Weights of a small transformer language model: width 256, 4 heads of 64 (1 for keys and values).
Each number is 128 + 32 x the weight over its row's rms, rounded and kept within 0 to 255. Layers, rows and columns count from 0. Numbers have three digits each. The size before them is the row's rms in percent of the matrix's.

# layer 5 MLP up, 1024x256, rms 0.156, rows 693-906, columns 64-127
102:141097180088078070104148126131131146084142149146138208127164130110139116134110107159174154192071100141095126086128169137149131109145169118121117078083134148091150088130150141113104108153169166
099:178171092137113139161102124139168080147139113131094103097129130116074121139143101125141146160163120136131126164133147154152136132127089075138114125122112199108155170159094099134185157106150062
104:144077118111170127140100071140150099138159144175087138084158132147062114191221156165111168161145178115122153085070095081178091111139162171110127092130134136133099095108131119142136123098170090
100:185142074156105153065107109136095103110137092099162138133157088142110156173165207168103170143187147150119085073072082137103132135100117143089066128136148133133160142125135100064112151077156136
103:157103129081136081125122056110130143122060120147130116129094128134104144114139139147085152174135126079125079083142050108132178139145100122118125179100129101150118112045079141145168134134092178
094:161110145141119163132118132070185140100194144183093119122120087141093085143069136120128178073076120185086172070132097173166173133124149158150175081118149096055104130162139120123121101058129193
102:166093051193099105081121139080120159121141155163165158103094198119155103064124136120114080066092138107147116135134087146104103191109096146135100070197140132131140171174102146091124100092122105
105:123111149178106139094125197102109162134121069077107152107166108126140116093167143085078114113095092089167142095139124080163105157142130129136121109122195118096164120202140148133116164106113107
095:206155094149131082124111160125133113155147090142179057100153136141123121173089158127109164136135112091130070139088053170123123087084141100048111086151115111127141095139195141077196123078094109
094:112100161157078056115098078125115138150147146157097087145139161174209119147138160131082088164099123124120116100137137176133118182102134111137163128133137126171162097097096119076166164131194125
106:107131119092117088134111092107140076115091127148175122113156079201094112123155086114192156107112141126160127144100181152103159138090171132092064098135090168177128147167170088070066161154130131
091:104140130109183155125060134128180140202109140127138155130114116121136099108118114117135127103198148125162121149087083077126144102097082112071098162116190171077149140166144117105165144090131129
099:125149091092170120119144086066080122118113104115155075127105178107102072168141189135074130104112178126165106066116072121091097086137179157133149089202130181119100116133106170120128170133184080
106:091063155088133053128131066123161147157121138085152108081154112079092125134059115119172146150147163131092147046122065121160134093221083133141107126135122163149093176185174118120090136148091132
100:160072114138104116106170108135156145169112145170152113137113156151140111108091096140177157180151149104092140150100158146133162068163114156116063094124191120158141179125140154074156132119183095
101:189126119148103103128157175095113111140110081089107122112119100123123134135106106151124151179130083157134183119116159157045089129052133167106167118134209103150166115120114102143078132132198091
099:108140195103138129124168102151057033148129111147144128149154116152205133083102106124111157128102137097117151161095127143118151158165186153146103128181120159105160123152119064100158146100110122
103:108128101113192129137132161213102112128117133141176122100117174075087084141106098151127108146128085103131160059128112105124145172134143182142084114132096110100037112167145130115091021134078121
096:154156120134149118151125073142103146159143120180152100114131144141137076069077153142105133112169119131108086154111159124076186127152113101133103168117108115138088129147083152111120150156159189
095:108108001185129147115160115157186099117110128184100076121115144090112123140176097094105139204155080145098114131153135174141102130080116088116118130127170110176150099163151110088135101121143151
095:153120145109128118187093078084149109078077139094095097124063116138096122164068171157093124069123144163136161106144119152150172107136115089128113184139080180109173109102090133111165130149158097
102:199148133085118094145129082058164096135144065123103093142154200139106104128156154103141115117121160101116152088143130138156134184062182084126134114079132100181165090092122128132135151126109110
097:115064104128131113061204150125142106120141148156112138116147089118142132152094138179147124108135147147133113159107182110166079132125161120106130155108161163188103074157141152108094084137123092
106:136180148118068162085116114063115127083074135133174167103135126135127141144175106169151120123177142165151151141153116095182136089113114151113087144134126088164083125091145170080144119106153118
092:192081064142063099202128114146081138134101137162117107143115143086104061183173187061046204133182112139115159141163150136171105101136109112142123135181121121099134110106128123141104138125159156
113:129159146133090170118135153137162106136192147103155170141133124152163119133148185169108163121097103161071149174081105178090066133110118140153074116156127169150118106067119117178133059128159137
103:084127164120146114068094097176083097157123139129066129087188143191095111160114180212073127102085128164127189121128136150111143139175154143126159149148176111100174147129121155132117137168124124
095:135146114136132127091160127134099105102208075121103115085075142102134143132128127099114144089094089194098074129152180100181190138178149109092127116176111135182144125156095108141166083105101120
103:124183095115137129060109088126124171127162165056073170105115107178104197136157147166132175196186129131168161142107104087146082132186144108145104133100080153127149085094104163139111141069155103
094:135216080121147080194090108126134133133134163110131186105125106159131158142088128100182098151133144106103150098128167079090128117210154163140152131098167097197159138135159121129117106186116097
094:120141133125125107117092117149103132139101120110182132139131094204136158128165130171061134198200121060166124120109114131085155146172129127184208146119105165134135127162187112181122091144145148
100:100150141116144056142191116160102147117102123099159108106131116127083168109120115104121184161059095164117057122168100096103103089164149088136101122140129114133129104176148124089106160066096127
101:106091175077119102097117138114055139142095109101104100166121118117103150159090080181151079120085104237148121136165137099166095110166134091141161164187103081147141122089187118112144120104133138
091:133078104127125186151129103177070207118114113148147108115126100060104105142156165141076152127119173128108110122141129142098115161161111139110116147151133156088182128167122165165077185079140117
098:109171060161133133100149132073127150135137101061074145102075164163144107133151081138158089126060157084162106183086088143124096126148106121087104116146087105130178105122076085136125076142141129
101:131142127192154126126089110165146167126106149087101140127132144139125140172091006140087167172171128136107172139144148085141197105091156158104100166122081122085081108150117150127099133138130105
106:115105161139155160098174116198052121117145162123097117121163142128097065143139161124093170126151132188089101135062134081150077091111106116104143157117146138158134108110084134120160119180089172
104:106173183146144163090115113146137142104104166059085151112130132086121129117066146082091139134131072111065086110088105158076097121142060118114133161141087129137168130119117118097140154085142127
104:187166155088162104151157154225036099112057144137094096085105112117116112189131095096068103139082049104125145102127146133149167087135106177182094126131157182132145186109137148135137137085141144
109:196135138103133092179051162130128098112175133155100140126146160126100082152101164163084124121057193133122152175185144125113162096145137146108136056147070188114166094125101100122093134074145135
097:105118192121181119121101161133099128163086164146107141137097114186134142122116120165129137120178120146114144177154110113114083096114091132114097079157136144095148126141094070130157153094113140
100:119123133098172082151089117132149119116140086190093131134095090164144119137101148164099123129107094137115140159092123131153144131141160065103106133115093123094093113156150135105128179147086187
096:123158158139145156120145133126124137128086093096078131119075115161106224104120091127115127053100095143085125106164154190131088115104114149175133090080203073189155118133097132191152192092164130
100:124138145139172123128131146142111108136065166154126100097101129121129105115064084103144118097142137135154157099144161144092139092144113085064165105130156185168111070144109130115171116098144114
101:125102177132146156105155151160106081095118134134051113099078086149087164158189148195069124072139117091149176126132131146126121171116104097151041105082126145174113120109163150115134159141106114
096:081134158171036110155098140079160144164093129214112152119120098108098151121104087120168122131101139114082119182124136100131135107107118180067173134145148129112103154092156133073192126169162153
106:169183144126118146162124055118126111114084112129114092090109139164181096095059188090144104165127141080183164193131140107159166112164063134123099130083167081078158091141111137130122105096138184
109:094152111147140134145112125089170131134100173086150159105149110097124071123105151075121099147097135073061136123116068129157075158111142149123061137140126151146140128091114179161121162110112119
103:098108160177095119193160093113140120105097122243139125096112135083113165121129098107080136092152126135100146129145149178088096126145163122124092126139145132068084098077102121115155178122107098
101:100131129132178106122172122147150119204158130101135094143166138111066145112115086112123107156105152123168152157176108150117135177157131150107080132161147120093133147126154091155173105125128152
104:119105132159102079100132134164143140181135124130120112105142149159129144070122165132128093176137111107113150164118160133186186099109129093109098143145133138124104154118079153113134108105096102
102:128122201114093084100149143134139124126144081109186102054103110159162101131096141124168150073129098113081118135158127104169130104165129091117138125097103207093096167097095070103102104093064101
107:114110113142145115086228131194085149149130054122125112144136149074024127126130107143106117101125166094165149136058109105113162127170068114079117105113082082081135154131143191097088124136050169
103:097092128118169128113160129132094152051158077147126086102137095132087106124166110123158113157098053169154138185143132126085143114104104141154130111127082130164133122136183114090101088063094101
105:156138127090206109132165063115164123122061143123095152151135148156127131204076159121114189133108131140117055086136096141134050129130149129141170099146154089087127099157085087135131134108103142
105:127133152140119124149132143132126129186185151111102155126093135143088093103151118116155197111151090115171185077127102116105147073170112137130142105148122101099145103199172155139181147120138103
096:162134164143079127164120116148107153103099121113114158108124092143161095131139139109191166153117133116121124182125109098125150082118134134146151140101060088105161151150120171106106186099113154
106:142096175145125166113175079177131128131165160077168103148131149148125166136137080143140115101143153116136161141168153106159170130168082086126140166094059141134121100147140131187136141128113124
110:115116152108094128127170085075160152088166080144118085098101174106099150119093134058105108157122166156185124112092139114116118086140112099149067117096129122133113093127123169096156121086131125
099:097118096144068142164128145199111135167096117187085081132106139188129150137149149160160132158086091117104168100158181102175111080076086126140156169155118102183170163140110125134154122062176143
097:118123100192095100150110103107098161130175122148172161123129135118132174140075092068124119161197135113166122090140064124127092129142093136091136132148168173117125069097168110178116125079097155
102:175104158174137087072107150136159137103135129138157137151165120093148084110133074142145098097120125137115146092104056117146142136113142118125077133124161090126113065178089142192121135132173069
102:123099084143164153095180134087100115128154119137116087137130068144137151123170128134168091124113173104116082122162079081113136150108166172099143062141176233104092095146084116112154142129158109
104:104121122140110164093085190103147156121152058124114109182116105135160123155122123126143137119146124172165127112146116101144144177130101194137178107130136116128181156188149164169128156113098118
100:120169088096122068181163155128190108154194154154193144105144142135094126145187101123150117109152179120132132122143174111101178068117125157163138162121108182152113165185158144123082122095134092
097:120143091125124089084144127141163111186111123076119123073111172136186107108130119113106147161163183119188168161117160178098140124137153123086186136036124138112158156109093119120133079127183148
105:074113141158131092167161112111098098109157068130132167134160083123118101110153179097130107145067089119166118169111116098137175093143126088079086083110115144073174131201127167161112139107056155
102:142068170144107104086142102064129160124105115158125116108060120174147136139093040077123089115143101112092132175149057090090131211125102133120092137086146161154096097148143114137158140146123115
099:160121078162081203115137084168125120129179113142151077120123121162136088137150136180147092127104188112099157076114135173149125137185174095141145108150196138110153106118088149165111132111200078
095:107126127151114123118169156124065139097105117115056161124118096104130049163086086158141108158150158146182098091128159142141122114121186214130162100099116115109117115133103093119054157134138105
093:080108139121126135070142137158157092140148140178081110097105091132129115105130130099156163088197070125077167109135107145154143090082144116192083154142142191070160199121118098081152084111125083
105:081083147133077135156144086147139102047107199163161155085144070138088158094129104159166117152111128122095113133151105171093098136132136112136047065104115141160179175173159199097120085143129133
091:136141149086105128117074114137144098093174129148143146096155147118120077091110097071109064177115092160157101124105110139130118147110152152188154093139119129119044146015139139146133116165184186
098:064142179177112098165096137072063137095154100130108162194155134159136115105066174143096132118089114136100151139123172138194133124106095151100128097145108108091168123135078098118127152223107081
099:142106122142084086083150144038141153104165181098154095116087065111144119144099117126102170161121075136116156127161134086128178109140139099129094143169139142175118142120151115136119154127094104
094:098110108140113199105118117149155166074214089110190135113147105132141127079133049210139138121097126089144140112127143096122171149129093151143114161136114125173132133078128161103131205127152123
099:143165090123138159174139094085130164125155093112120129082098118133164088113119148186171115087182116107156129120088143146109117099117158157113156128143142141120130154117113053070126135094134137
099:109119097162127083089147074099072158147129129165136126152156056124078051126044099164190179141141136122110166137117133101113180080169108107112075176100115117079169132123136184147142124149049118
107:119151194157099140157120095113147113130072111090130129094126148131154134127104119091117116166088129119062128123184172090109122171163139183120170110131107089108175169107131091102114131095163069
102:149159087155180103131192129149130102127125089079192137118073149142147148144132105197150157088182138093084130157061033132136096155136186103127094110099156111087164158139144129143098141151134101
099:078139148134177088115164116199087111170119160110120104137154120102075083122133068093110154113098113142075065181159124136160109111143091115137095080110119132163126110118136115113150101118131115
097:177084164134108107137139118141163188132143153175105117139139137075113103147135090124159085162143095132163078135103168080119126112170128144129116137086191146132115120135069131168148100127158057
106:121081158132124141169102188152107113084136090131116157113084121097138106204105153130110113191132125130186130107204153108131113176053165083096140168146121106100137072129127121155098070107120169
102:164096085087183101093098097085150081137124114095165154176152191127132106151140092155101102140157148150152129113074142185158093133169169085135102100125144106097069141068098129117117106161177162
103:093130107091125082062106110108116131082172162176148113159105122110118106152140139108114119068182164079122115170094135148140149119152118119157114093108065120103118084147084170139124159154154138
094:126181151137147145132166117097192137131132118133169159152141106124152105118137141131051119166133090188092178115146170124166129102090048156121104185156085144132109152101179115153114143170120092
103:211129159115062115109143127134138141143102090136122134111100049068170130122154146111064057097097153068108103116172136112086155110131124128137079153172102115165122127068133084123093153078086085
097:177144060184105139227091120123137141132107098130140135121112117155170131081146152157089089117156116120123080093129128142159163129174053094131084075118111163135137129166146128088130143106105119
095:151156149112104124132135125071129151126135152147147174100102131099118232139135113106102096092145113183119113124158113147115119123098131130109081160140148132090128117093126120166070147142049092
100:182152121106128147127115143115095089123150132107183086121114119138151131101147144086147131082115137155134130116141136099132103096180166126194159113095092179172131104123142115157150135117098109
099:179101075102144140114145186136100179181140128138119151097123174086075146169095064107148113090133067159096051130062085119104129153119120112114122081147123159115105073123117076132165099080137147
098:131076135091136066164133120103090100108134161163153130104090124097105066034151105153071135135106102102197143194084076135124096123081110121087116170112120127151124107117183176137163148163105139
095:175079153094099099112147188112067134135119122187120166088156112098112167101127079115126156165071146142096041133127175149148130083121153137069102111094153120123153140077152077144134164206108085
099:210041095104114155145146124122106104065180089136161072123138141126124145153125123169177154157143142130159129067129139102147107158136089110127198133108101120084058165108155149147133181099094119
100:128107103115150119114125096078073100119196176131173136106130131100176054138117139079089164116142177092127123144101067149089070145091154090108109151111159170126103153137220125153135107131075119
099:098147121139176134131148116116138113151097144095094133185147096105100119099150137138106155110135079088135079097116077087063176073168144150111110121147131213139121173131142153178104104132186086
105:106128149125147169106146153142127126122134142047152078200168084052093130207137149075108106128093145161138041148125121073111169099164131164192123139060057121102160141147126085160129128156095120
094:112090123134116155159111110129132089181164109136153085133144073134144113102150125109147103106205165076054150111101157125139127107149069170075138115096116123177170106113128127145158164112067122
092:128177113103145092169130112121151150138085180159088113107167084086100090073111118103168110073101103148099129136114072106098122087133089132161165081191133101122097096179078181131182134143110121
110:111102123129105115139101149114053118138088072130109078070158127123089181177161103139130130141160142134090141100157118174118087133092098107177097163090119093083143125112130118080139116101158113
100:134110108137155127153153132077116146115173104107153129162098096061115158162224160111114139133199140185152163040075122177082139099132190141093120129099099178080112183178121164098102129169139113
101:137098138109070144129147142215125079088114153107112154119126155084153144105115168142075132163049105097140124141126101113138097150135115151119198126121097052104118121195155185081133142141132113
102:160096137127093132108173122127129183148073066123103155183146137095125137147113183117164174154104134185075102086144146153092130097093195104126157128104050133141151122132103177152150131152082129
104:180076162105155111189128115069106104144147088099098089101119146136142123099144140169161139162124112089110122171145101103115093169130114111151124141062155114128073094146092105170142128148103144
105:134131088113132133159119085108147200124140114109118096045156095083128099059144143084082164164135148074176173189121170090146097017139124150099129140147137125147095053053114134089130148112114131
098:126157149147100169106130137097170098129173154106138112097101070164091078146114120117175079104185093063094145168180184179164137110108155157100165118163054149165151092149085125119213122107146180
097:162144141167061121105083091175112194113076145123117109075068153161142060116113127107093072179164123150142141135214163154131079134170102130124194173131138075096120075100148131136098135115120162
108:098085108163163143124136095080131120111094124135123099064144114067153091167113087141094105169163077125109179086138113147123123142094217115171108126112122130104130088065143110166106110106105110
094:142085172124138176136108104102154105195165159198116136156133129164141114096096092154149195154182094113105119126130137121086146117169127157134174144133121090107096144141100107089162186111132113
089:104155150128113146146074139140106052110153131136104150132149170129150144148081106172094136104111141126104133153094191154142158136137123090169084131123096102135147179171146084145129124129131076
097:109149118074117173145132094174113090179125160164154121130131084148126101095128140176148186141117083081120156111170143107149099170082148125132111180086139181153078150146130114098100101107128119
096:140068142156164126134136120106143122063123159122136112060133085069088078131131164132145138102162061117074154179114131134142098137163095146090108127144129149109136135169146116198171111116187175
102:089090169149127142137140148097125121117123115088075138167088116120078071164172095141101114199156087150073091115100098122102118148136176101089187147106139106114113179211151059132116131146099165
106:161197123086145225099132091113081113054130112125125089091161107147127114070161105125150091156149143145120108167139123130150113151084117165086123128135158177161152155139089173156147105194130103
095:134138104097083170085086095085147158160139098132176156148044147114137123152150215140135115087096093100133089193142120105066103061123114052069090114117095173130162152114163085063100109119103161
095:146167154156095177133076139172115089130152084147119142128180133174133060155167124106115166140161145166100111197112114085123130072116117160098150080083150112162153137106109189136159192095152098
099:191161127114058086096087158188056138092110112156167114134095147063101107150167119165144147140162119169167119029110120088104128103147167131156126105139104097134149112112146095097091083151161138
099:129159131115179134163133129168157116191140119152169099111170172182107092160151096124181105183130164135145122108104162142179112090144148136095092097076118077120116187101142123113150092119183092
105:160117121106111183108105116140103114101125130187102087132092163095141099127065124099141133130115095081110118102106136122128186091108117115039135151072139131126055097121089147135066126140083089
108:133161113098181147130197152171102109128081163113072102147166171117165112132160110175103175146172108147058110170140150180095113154156094089129190111142142116120066109104106190126096167166130089
099:096097094232156090155100149183091142108149093095139080095127151136169108246134122152149173153086080181124133124073114104113172137132127144137102187107106142149105158146122136139036126139133159
099:087126125089139096126111120128131087101152135100070066152090085103155128165113105109155109118115108137140060140190146099064161125114127183130159111093159143144070101106132121145136084109096123
100:183110158102116113136095149105153143154141076137095086126165114129069092126158130126081093159178132111105160133117120109122166087105130103074135119074159166142211105128158153115086100151140173
094:138085140111117103116140148128152162122089092146135139104117122133133126155158135138157121129168115198114130090155113161143176136126161147118143129178091079143165114146204119179134114115112153
097:147145128081134142154076129119138082201109189139092100121084072080105128122106174137076112116123100121114104130162089169181119117083093157122130146142132129123113073152164117187097077146148094
106:156098117085117135153051139147084090058124126104139137151041136120103110098119138120073098131131110159172087132145080095108166129132143146190148161143075135088105121109094112137127095145052126
095:111114196104102109107126096044118111200148185089152169146172201103169096103160091090178146117084061120156147092126119088130119102115137165092160073072057147134157158143109154123142116150085152
108:170120171135181099149132116130129095078144137121114086136125117139080149196201178149053093101120136120090140047133111081136088106119098109115125114151096126122089105103191129163097127111107093
095:170126130123112127148118186121156136093109092163110137059163171100066094127089086131120103133114156086151088162060133102140103116139122163111152107092151088134088160173178094155157152155120154
100:161153117138145159122115085121141085135098136129112159141089130122162159138110148099106146128112082172078100125034075133105062067119060129070129151114097109165099086082076174173114106150106134
101:201100152095152171096129127094152124139126106158131128115073104159068114146140102140115100158122145114159144104179097121154233152140070074138179116134179085090134163142160132110094117140206114
105:153139121092088126114162161048133111106097126124160100113120093135162107158168098150142166098148133138184116169134108126147100040132213127121081115094167167090121087132113147112107139106116157
095:138075136138156131097141156122056170125157120065143114134182124153125099086156128132143134100137140140065118074128144137132104105097133105194151151170160149113136116138155129159129165130115047
098:150104128105180147137122152115124137103134099106147106145151134155133095114165139148159190105146124122133093160141097110072150102121108143099096139096106119071132097122181082158155126171126139
092:140112084131070125123079137118119129135199105128166101106136164151173127104148125122160171158173046100090175086129156085154156107082098134135141118126120081122141103193161168118166138126122101
097:179104172141139111094157158143164172186137112167106126165130084170032094123128129113192109109165155096066136107062157157131126199100074077096099105093159115145136130129129101062095167175165130
102:096124082117104083157116133107054120101078237121098053148128091151146146139172117159154122122146091150121183168152216144174136159085149127086068141157114119093149090192087082121110147143098172
100:130119104189129104120109083132164152160146118132103139124170069109089121136149151116118091090152135164125038110130127145121164112139136161080092139127038187086111118177056100090135097126154107
107:145127148123204133120097093140163143128121119102129136122185114200106095087138136120173064048121112142106117137114141149140080137172141099132092083078169090119157102111140145175044091113119142
097:155147203152110131188081139115125121175128178121147048074163151102155111065062165130091165076048084172100156140195136152121169090156126089102175141129135131056133115122106122176102112108097148
106:124131165154113128092142191117180155145191111083137146102154141122094049164162156107113099135129112081080075156103127153154125140104152166105135075145153163147130085132123107137145060106187143
093:151145128108124154160131139128152132138123175108162135113178086103090140193145072077052060107178137164117090132131135086083123107085138119108106185113110157083156151115220144199085135125166111
098:083104190131164111184155142129103125148108144120100164154118089153110056129121129093099069139125102140147169170112191166170104140122156133163145151151162164074100090143126137106139093123151088
110:086106138147111130157123171139094116101138092106225205146180141119119139155144147103105177121139129115150126118103111090114123092159129131131118089139116081110091056110115160172081120164136126
109:078130155119139091114128123120123090118125161162160145119109144123109123142146100052126193111149118123151107130125069096120096115118123105146090107120091091085105058186129086075078124174134166
103:129143128128141155045134158121097094144135144121126051061093126121102127102130161133149122135193153119115101172110146118151115131095074135124163105130079160128110158182092185114084189149107107
097:089064123120122135113111112183148076135126098104105091143152171172095106087091141162128086125098099111101121203136093108130060063095101096170123122048126157141103117110123105166119131112138183
098:134145177139071068086093146160128116109116188078137112145094158153124225158168122122133156132144128129148120133167111151124151149164162152035069142133139120108135141108125125085160132066144103
103:152130163102137166187174152124148110165114110048151043150089089120118120102152109120181130160085073075108118101099194163112132164186131164108159192139126120112168153159117172129071134158195146
099:130115148078141106157100110167125213159080092155185180086083121087120115102147151177144163166141087170124140147140165140100114069135158127139137138128127075130121109100122113125147087159166121
100:045085114099089133137166115163101051123134072144147092177135115172145131174096085103055094128091091145131108108127139124134150089131150147068075168161128142147084140166137169101139129080119164
097:164155097118112062100166119134108097139159142170072117110096142099128179150148137098091135085143052092118080141174166123157131115048094162155085131133106163128166121094096088110137132160132134
100:094087118074145087093122176122126169098103163064073197172139079125107116146122104149146106079130146122190155156156122155155151125145108168148134179113097118163117084076139168132168103115127122
134:174067132140135129091110110140097131130133141131145101165106128098149168146166127137088181159123147138107112114122095187162141122102168144120146177097074180105140116166087127126134088140093117
096:132130121123113126119110182134135095121170129061162117153096179100175085112172140094133095043161147181080126105103215123116139113080110152104085126162086129065093094050101111112155057043094097
107:125123175144156135088142110171116122175118110139064157166137124054113084170156115114124069157074089109086108163129144102116142131151119119082099114112098117122137123117100139155152087157176108
103:104178133112156075163191118069084146163115083165134140100076158118152102172123182130130161116129104167104135102139145131125159108203187088170176124147075127093134160133155122142164120117100119
101:086094212116089133126091080119177129117097133103088055099153154124135132137105166109073150148136151103133120080110147072189125091175127126131123124150097062127162171114152213155128110181125084
101:107151129154126139091128077157152101184111151174119107098140119097195067163201142160115130097128106077069130126091145110172095154158076150177098102184118177080096123112107138113191116118112149
094:099079149129141146171108147184127134131186125111126077122217145164159097148128119121086149177102138132139131169105101136120139164121077129132114130032129173161113090102103105113066170125062083
107:157095095079118121069123179115184109175111115159128086104123149149163054127152123180148131092194116124150139141133106123121129086109132153127140179142089158133140107163187109146116117106167111
103:121121118082072166147143074161089116156172135138116130093122069123088187137112089177092100067141155158069125129165124070160125133101129157162096109125111174119070141149166117126087164131122126
110:091173107163178108177105095122151089154097180181155101107125121127214097101146159173090127092134076106113129106141115148125135178137152104085112143157130118122089115132054060168195148126146086
098:145126120098142191092141125188112107133183090147104139179102140205085111152065144120136151167130113176138112121060116058187143138135124094138108191104149095133069161132165140120104045161135163
140:142080122104126143086135167091084150139148098129141099148110129153104111159165144129061148122156127145107097092101117183137179123132181130115148150134085155118146140162083104109146098146048070
103:117125124068140129124060117202141125131125059167078106084164129199074093159116110130096110121099089150062114072163120106145136136089058139136160161124121162163160086210133124074105088114085120
101:121146173116116100163125153151040114168127126105148124141123107090135094137138081154109122075175095076140155089147138089134137165100130152071079092079092111137142125145095139159100159122114133
103:136116132167114116142057114134112104154163078104126098147131145136101128114162145105117088081138124108115102121101125128168090152090130105087124122081127196146084124165117096123135082121127134
099:117184106141134179090144087069154109132115110141136145129130103119148050132111133137096062149120152113132116148134104110150138110093105091126100166131122135102100141123078155161155125181151165
098:178215089128123137105103082132137132056099175121109085120163110139070133090132106119082114132100124148155106144137124170147141133123063088106153124047124159115109103121061103121127110129101086
098:166102113134116109147170104086148151150150134146087149147135163090091157165125128073143156125095109148109059138079150113063154067089162182078041143108112132125118131128091105150118125147109127
099:129092154131100114145138085096126157117190161182124142098101177159131165105119137121097124173175100129072144162117119120110126150142169105105141147144072140083151101108152157123132061134115110
107:109147060153114153133166166180102111138095116069194081098128107113080112054122073154114104104146102142097116150145181080144131179091109166137125176167217119142177196164120142203164139137105097
098:133080094100124195141135148060142078144127145142128141226123151095138157123138114108125126093129123165102161074089166149127210088147076069168148147078126148088134126110110133084129078096171102
106:163201126170124085161154102162077174101101141129093091163084102086107131131116048122133100136152141047145132074116141117111092103158112155152127147140124053103180107171099093113084099130169133
100:129109159147112153159133137123039176133145129114132151194168083168137124155095120185164086141152107095114089158082164089145096130158171105158119137124097103112141140134164092113181138115143124
094:134104095086162118100192111120187127201151129146113126166089142111078094158151181139097162153106135158113132063093143124158118118093144181102120151162103088138122103121140109147173155121214133
099:076122200179131112120106159130147112111112148105087148143137091145118151112177128139116123065135101154083137112097143104169145101158121108108179161091166134116192121150118138067195169146162095
099:175178097123135099128162104137128119121092167118153092145127078151163095117124113198146165175162115115106143090093097111183171148104113103172078106144158184113101134207113199108112169134110103
099:126142102117127111139110126112176075147077101121161099129146149132120109167155129129134124129150123113137115096081125119129155193137097060129163139086139099139117124107115127105137208104131132
103:115158090129141199136100086103102120150106118134140136146132120131159072168143079138151082118119156123123174135107104158117117126157161151083147108101145033166077083134083197122155161140162122
099:130170120092101091127148145100085161096142092148120126139175144099114154231095092179130177119101135088153122117125135099117095127099192145123128198114142155129116115155085135048132156138123185
100:131116159146157127133084164149098146138156171099133116096154098101142118136126147176127152165197152157110126051167080158087073098083069196114067105173162130103074141088137131079138124087089157
104:116157115129126124101096142120116089135152138159121148116134112122068116115080150153090140148183132113156171134110082149139097141063139157103143157132148162189161083145149128115110110124092093
097:100135098097105159108160133196144103154152121157054109118125065162194065088140144122174095095160118122121099092087169078120064093141120151147143122110176154086118146170144199117177195097074070
105:108114100076137103114124124135116161166089090121115145106130084106170064114086143159181139129144177110112174073171170125187168144127110174162112160075111127097151077095132168091174208124159146
096:206112144175169121116138132141122146141190147132115097125106144128126072172101141143146121233120118116214088139148127157163077154118080129129139127127126128088134113137111124116080132112150134
101:118136139094086100070156044119183126121155177141100098144073137155186126181102150107082112113092171130103189126135134115135141067118169166091150177130080126084121129124088111112181175158147183
099:113141066110111107123102146153180117158108183136110150071175110069115134073104182098184190126146182093090109124186129097140088158134094121138172104151170035104151109127133047121145126114129095
106:136138115125015126094107138104056111144147128110167138091141159125117183147125126114073148154104089203190188100157152168147119178152112154085133126125104101091050135094148165136108119105121134
097:122145094121140143119137113138098110113180199118112107106134118161177137121088159124114106174134228131082131141136114137110136109098104065134118170108089125099137163074092171093171171057158123
093:092075120079107100142144154130110096138097064135106123116189166099146103109088119098169168093185154175124164128066071124112148094130090119133108129102143118138148143153136128091098086107148073
096:150107181169133132103135078097143160123126082116084101107110139111095119124174160145088147121089117130134092134148109139121072035120126122139124141085097155164138179100108145107131130119139090
101:140098160086129117090118113115103172186115105130107085122150108118142093053083145146121157171140093141057107144100162165131086102085149171107115095133119087153145074110064131205118208171172070
102:105108102131111096110096105085098159130104108105114089158150093097110185146091120101128108089149122134108085094129101134163132126069100171088090180184175129081127078121144187176120087107104124
095:188102147135175107119096032132059177189135101138136107120135159164132096111148148110062151111114135116154119119105138148126155145104129025121125071152154102123130096161159105108169207117108119
106:101137141125146116101152156122128136102110174129133159145142076104074086160126067148168100172166147151089141104154131093204119070123162170067126105164091100116139156146147106101147113050078167
106:100182146103124087121062117151105109133162129134133150094132048132112115105126156143097142174109154105108093175118131136199122133148084130120119187171110152174124193167129127128081143067165136
097:083152110152086171105159104126082119100108195152157100103171153140114063131161109104129131106162102178114126121218116160208104103174135109103112139165139156128169139164110122159074182115110090
097:136100124162176171143102157101084144166183160160133136108095095197056100041113168097110112137168072153198106133110138083161151138117154120155152143071118115094137092148155142159132081177127122
101:127106151144103163100145090139120123163134145137150127087121156125095142034094130100140167093128118148098131158108156110150161134134150125168155131157023105098097148132100145208149119146093091
105:142136185110113119136109209108143185107093131080158142178187118108147110083091082176097200114049099165084137173156063160089121160107157149082144113104132119058123176139075125111123086165134119
107:128120127132103120113158117136186094102178099149087165090086146146146145089117117160142088132099111191099106176113069113111099092140131144144127059117120120118144113141127125172083124088141111
103:160194128105168166150116095111144222150155165083162115123157122168123128102127128128127132088149129135143096098153173176082185140153155164138097154179144060086149131113099103104110070121146105
100:117173132144174132147096146146184076124127190081120134082111155104101162104103138168148138135115085173126147089193162116140120144115085141094167062117137150116143104115145102073117077099135117
097:079102139184098135115144162114084178104124123067122099147079088103150164114128141097137098128154126161115129065161081104046099156152138182140171160101128089122145168091155129117091167071093062
105:161115090132174145132122056096180183128104103109140132116092111128103156100134068067170112176089139116116114108186145168154110174091113173118087150156140090121123158096161157061112075144181121
106:127158116129121083201093096095130130056109146142176151085156159111132143096161120158141111094130132147076073182135104137128127100089174147128137086154137118200108086158122141143102119177175137
099:100153124145145100179128137114115108136223120149121098163151130176089118135104117189128160150160106123152162189158108103166144175133131080120035148129120127157189174173166134166107142168118145
100:125126177076133125133109166137123108143104165114204125112102155110131153163166164176091108155152141053124142101115111049060058147136082104074090169120065079103181099175176142111196147130123149
102:167124183073155112087127123094161146126163140070208134151109137127102102093131121128107154165140188144135106122125113073159144161136145123071119121165117137129147117142096182108058145064146156
095:171128133065142138104133142106198083126114151090102198146101093141171130127111121171176199093128143103162116120083181106047151073125073125078151109121086142113121143131163171118086117134188130
098:214110097162148123096164124164132125094128113145137144141146077091102152096103165169147121161172099117155092097131104118105078174172153084157170162158156166132129155071096129107080081114121113
102:150141181113152133170108133108100145155118094118148096102162133113108100109146137191160157102111158086164134123110124083123123147112164095119186164151156103126178147167138132118167174128098119